{
  "num_hidden_layers": 14,
  "vocab_size": 2048,
  "hidden_act": "squared_leaky_relu",
  "norm_eps": 1e-05,
  "parallel_block": false,
  "init_std_up": 0.0301,
  "lr_head": 0.00537,
  "final_lr_fraction": 0.0,
  "max_seq_len": 512,
  "max_steps": 6894,
  "dataset": "wikipedia_en"
}
Each number is 50 + 10 x the weight over its row's rms, rounded and kept within 0 to 99. Layers, rows and columns count from 0. The size before them is the row's rms in percent of the matrix's.

# layer 5 MLP down, 256x1024, rms 0.0623, rows 214-255, columns 96-127
101:46 45 58 48 58 53 54 54 45 78 67 44 53 45 45 55 40 52 53 56 43 36 34 50 39 67 30 31 39 80 55 58
099:59 35 46 39 46 38 59 37 54 47 51 60 45 46 50 51 63 33 69 42 43 46 35 52 36 49 49 48 49 60 55 42
103:39 41 54 50 68 39 39 43 62 54 34 54 37 42 47 50 49 50 51 66 51 46 49 56 38 38 42 57 60 41 55 39
102:56 63 36 67 32 63 42 64 49 43 49 54 53 61 47 69 56 58 73 56 31 50 44 59 66 47 51 70 49 54 51 56
101:35 60 45 41 51 61 62 51 45 51 61 49 36 53 59 57 48 45 43 38 54 55 48 48 62 52 46 50 73 33 62 56
098:62 44 50 53 60 54 67 74 57 42 52 49 62 38 42 51 44 49 45 44 53 42 41 57 42 63 53 63 47 42 43 56
105:46 54 58 58 55 44 49 43 25 49 55 63 38 40 44 51 57 64 55 45 55 46 49 37 46 49 59 60 36 76 69 53
099:62 67 44 65 72 47 62 58 51 49 42 36 39 53 49 54 53 38 68 43 38 61 57 53 42 44 45 63 65 46 54 49
101:35 79 56 53 47 65 51 58 54 55 50 44 51 64 51 45 33 53 42 59 54 73 49 44 67 50 58 55 39 49 66 35
103:52 42 54 37 66 51 54 45 53 54 28 52 59 35 55 63 33 53 64 58 33 45 46 45 56 49 50 33 57 61 74 50
099:52 43 46 37 54 40 61 41 50 49 52 47 61 49 59 50 34 56 51 49 47 53 36 47 35 38 58 68 50 43 40 44
101:58 56 65 47 60 55 43 37 36 38 39 47 58 39 46 52 47 39 25 62 41 64 54 36 56 49 57 43 47 64 52 61
098:41 34 40 60 59 57 62 44 42 33 53 53 53 52 55 72 44 56 59 56 48 44 47 53 46 37 48 49 56 33 42 45
095:37 55 53 51 49 39 38 41 47 47 43 63 66 46 52 48 65 60 51 48 43 51 39 43 33 52 59 60 42 45 57 70
102:46 50 47 45 52 62 48 45 52 38 41 42 63 54 36 48 33 44 51 45 36 64 55 41 65 64 53 41 44 54 46 39
102:52 60 48 45 54 55 49 52 37 55 28 47 55 56 43 44 43 51 48 34 48 59 48 39 50 36 50 50 53 25 57 47
101:51 51 54 35 75 47 52 44 56 55 49 49 42 55 38 50 46 68 55 39 46 67 57 63 47 55 30 59 58 60 70 39
102:47 35 45 60 53 63 45 54 59 37 47 53 44 45 42 66 45 59 53 52 70 56 40 57 56 74 60 62 38 60 36 53
099:66 56 49 52 56 39 36 65 53 59 55 40 35 65 52 51 59 56 43 53 49 30 42 43 70 53 47 58 47 45 57 70
098:45 60 55 44 53 55 61 50 57 41 65 38 43 54 43 60 50 48 37 56 47 55 54 61 56 67 48 60 51 43 39 47
097:61 35 65 72 50 60 52 47 56 41 48 20 52 27 59 64 55 48 46 53 67 60 56 42 60 51 43 43 45 62 56 44
103:51 38 50 40 43 41 41 43 47 35 56 63 55 36 60 63 55 52 60 55 47 46 57 45 64 52 34 32 65 71 59 42
097:56 38 40 53 50 55 48 54 55 45 43 44 52 48 47 61 53 32 63 54 44 57 56 54 49 57 30 60 37 45 46 45
100:59 52 50 48 57 37 44 59 45 41 47 57 39 41 62 40 45 59 41 43 53 38 42 44 59 72 49 39 44 74 59 61
096:34 68 40 58 63 48 42 42 36 58 44 56 31 51 46 47 51 70 38 60 38 40 40 59 32 36 43 51 50 52 45 41
097:34 60 56 46 63 48 54 49 44 39 44 49 51 35 52 54 41 51 36 35 52 61 44 58 59 52 42 40 26 42 56 52
096:45 47 63 82 41 47 36 53 28 54 60 46 38 54 41 41 56 61 47 48 50 47 46 45 44 35 53 48 34 78 44 59
102:42 41 37 48 36 52 42 25 43 52 48 63 48 35 56 44 57 35 50 55 64 50 32 55 41 53 47 54 50 54 54 52
098:64 63 41 30 47 48 45 46 68 44 63 48 64 44 51 58 51 52 47 47 47 49 36 48 57 37 59 63 60 57 53 48
102:37 63 43 53 54 56 52 44 43 59 58 42 45 57 56 56 65 57 49 56 51 34 65 61 52 32 24 52 50 45 51 54
101:56 62 59 52 48 45 50 48 47 51 47 47 60 66 66 45 50 53 54 48 56 58 57 56 49 54 48 51 67 64 68 57
100:62 46 51 60 57 69 57 63 45 61 57 44 39 64 45 36 45 46 40 58 51 48 47 41 49 70 58 46 48 49 66 50
104:42 57 47 47 46 52 40 55 51 57 46 49 52 31 46 44 61 64 51 58 49 70 41 41 40 51 56 56 72 69 49 44
095:58 55 54 50 54 42 72 52 49 39 66 30 50 44 38 78 47 52 68 45 54 72 70 53 66 77 36 47 71 45 64 48
103:63 45 36 62 49 66 45 28 45 46 42 37 67 27 51 58 46 51 41 49 46 40 65 49 56 51 52 41 31 48 37 50
101:46 47 37 42 51 53 27 57 43 54 51 58 47 39 42 49 54 65 24 45 40 74 32 62 56 50 54 50 42 47 48 51
099:54 47 55 51 55 52 51 36 51 59 41 57 66 63 49 42 42 51 69 44 56 44 65 36 40 45 57 42 50 61 54 58
102:59 28 45 48 43 45 57 36 57 50 37 55 52 50 52 52 56 52 68 36 29 46 60 38 46 42 44 54 47 40 53 66
098:72 48 30 59 64 77 49 54 46 49 42 58 59 42 57 42 55 52 46 50 48 63 73 65 50 53 45 61 49 46 46 42
101:67 49 62 39 45 61 53 40 62 60 43 53 34 56 43 63 58 48 65 51 40 54 51 51 55 54 43 48 59 61 53 50
101:69 39 34 47 59 55 29 68 39 50 36 47 49 32 40 50 46 40 33 45 61 37 47 36 52 60 35 49 59 43 45 63
095:63 53 47 53 50 52 31 51 63 53 74 44 53 47 50 60 47 45 41 51 46 58 45 32 40 52 48 48 52 53 40 59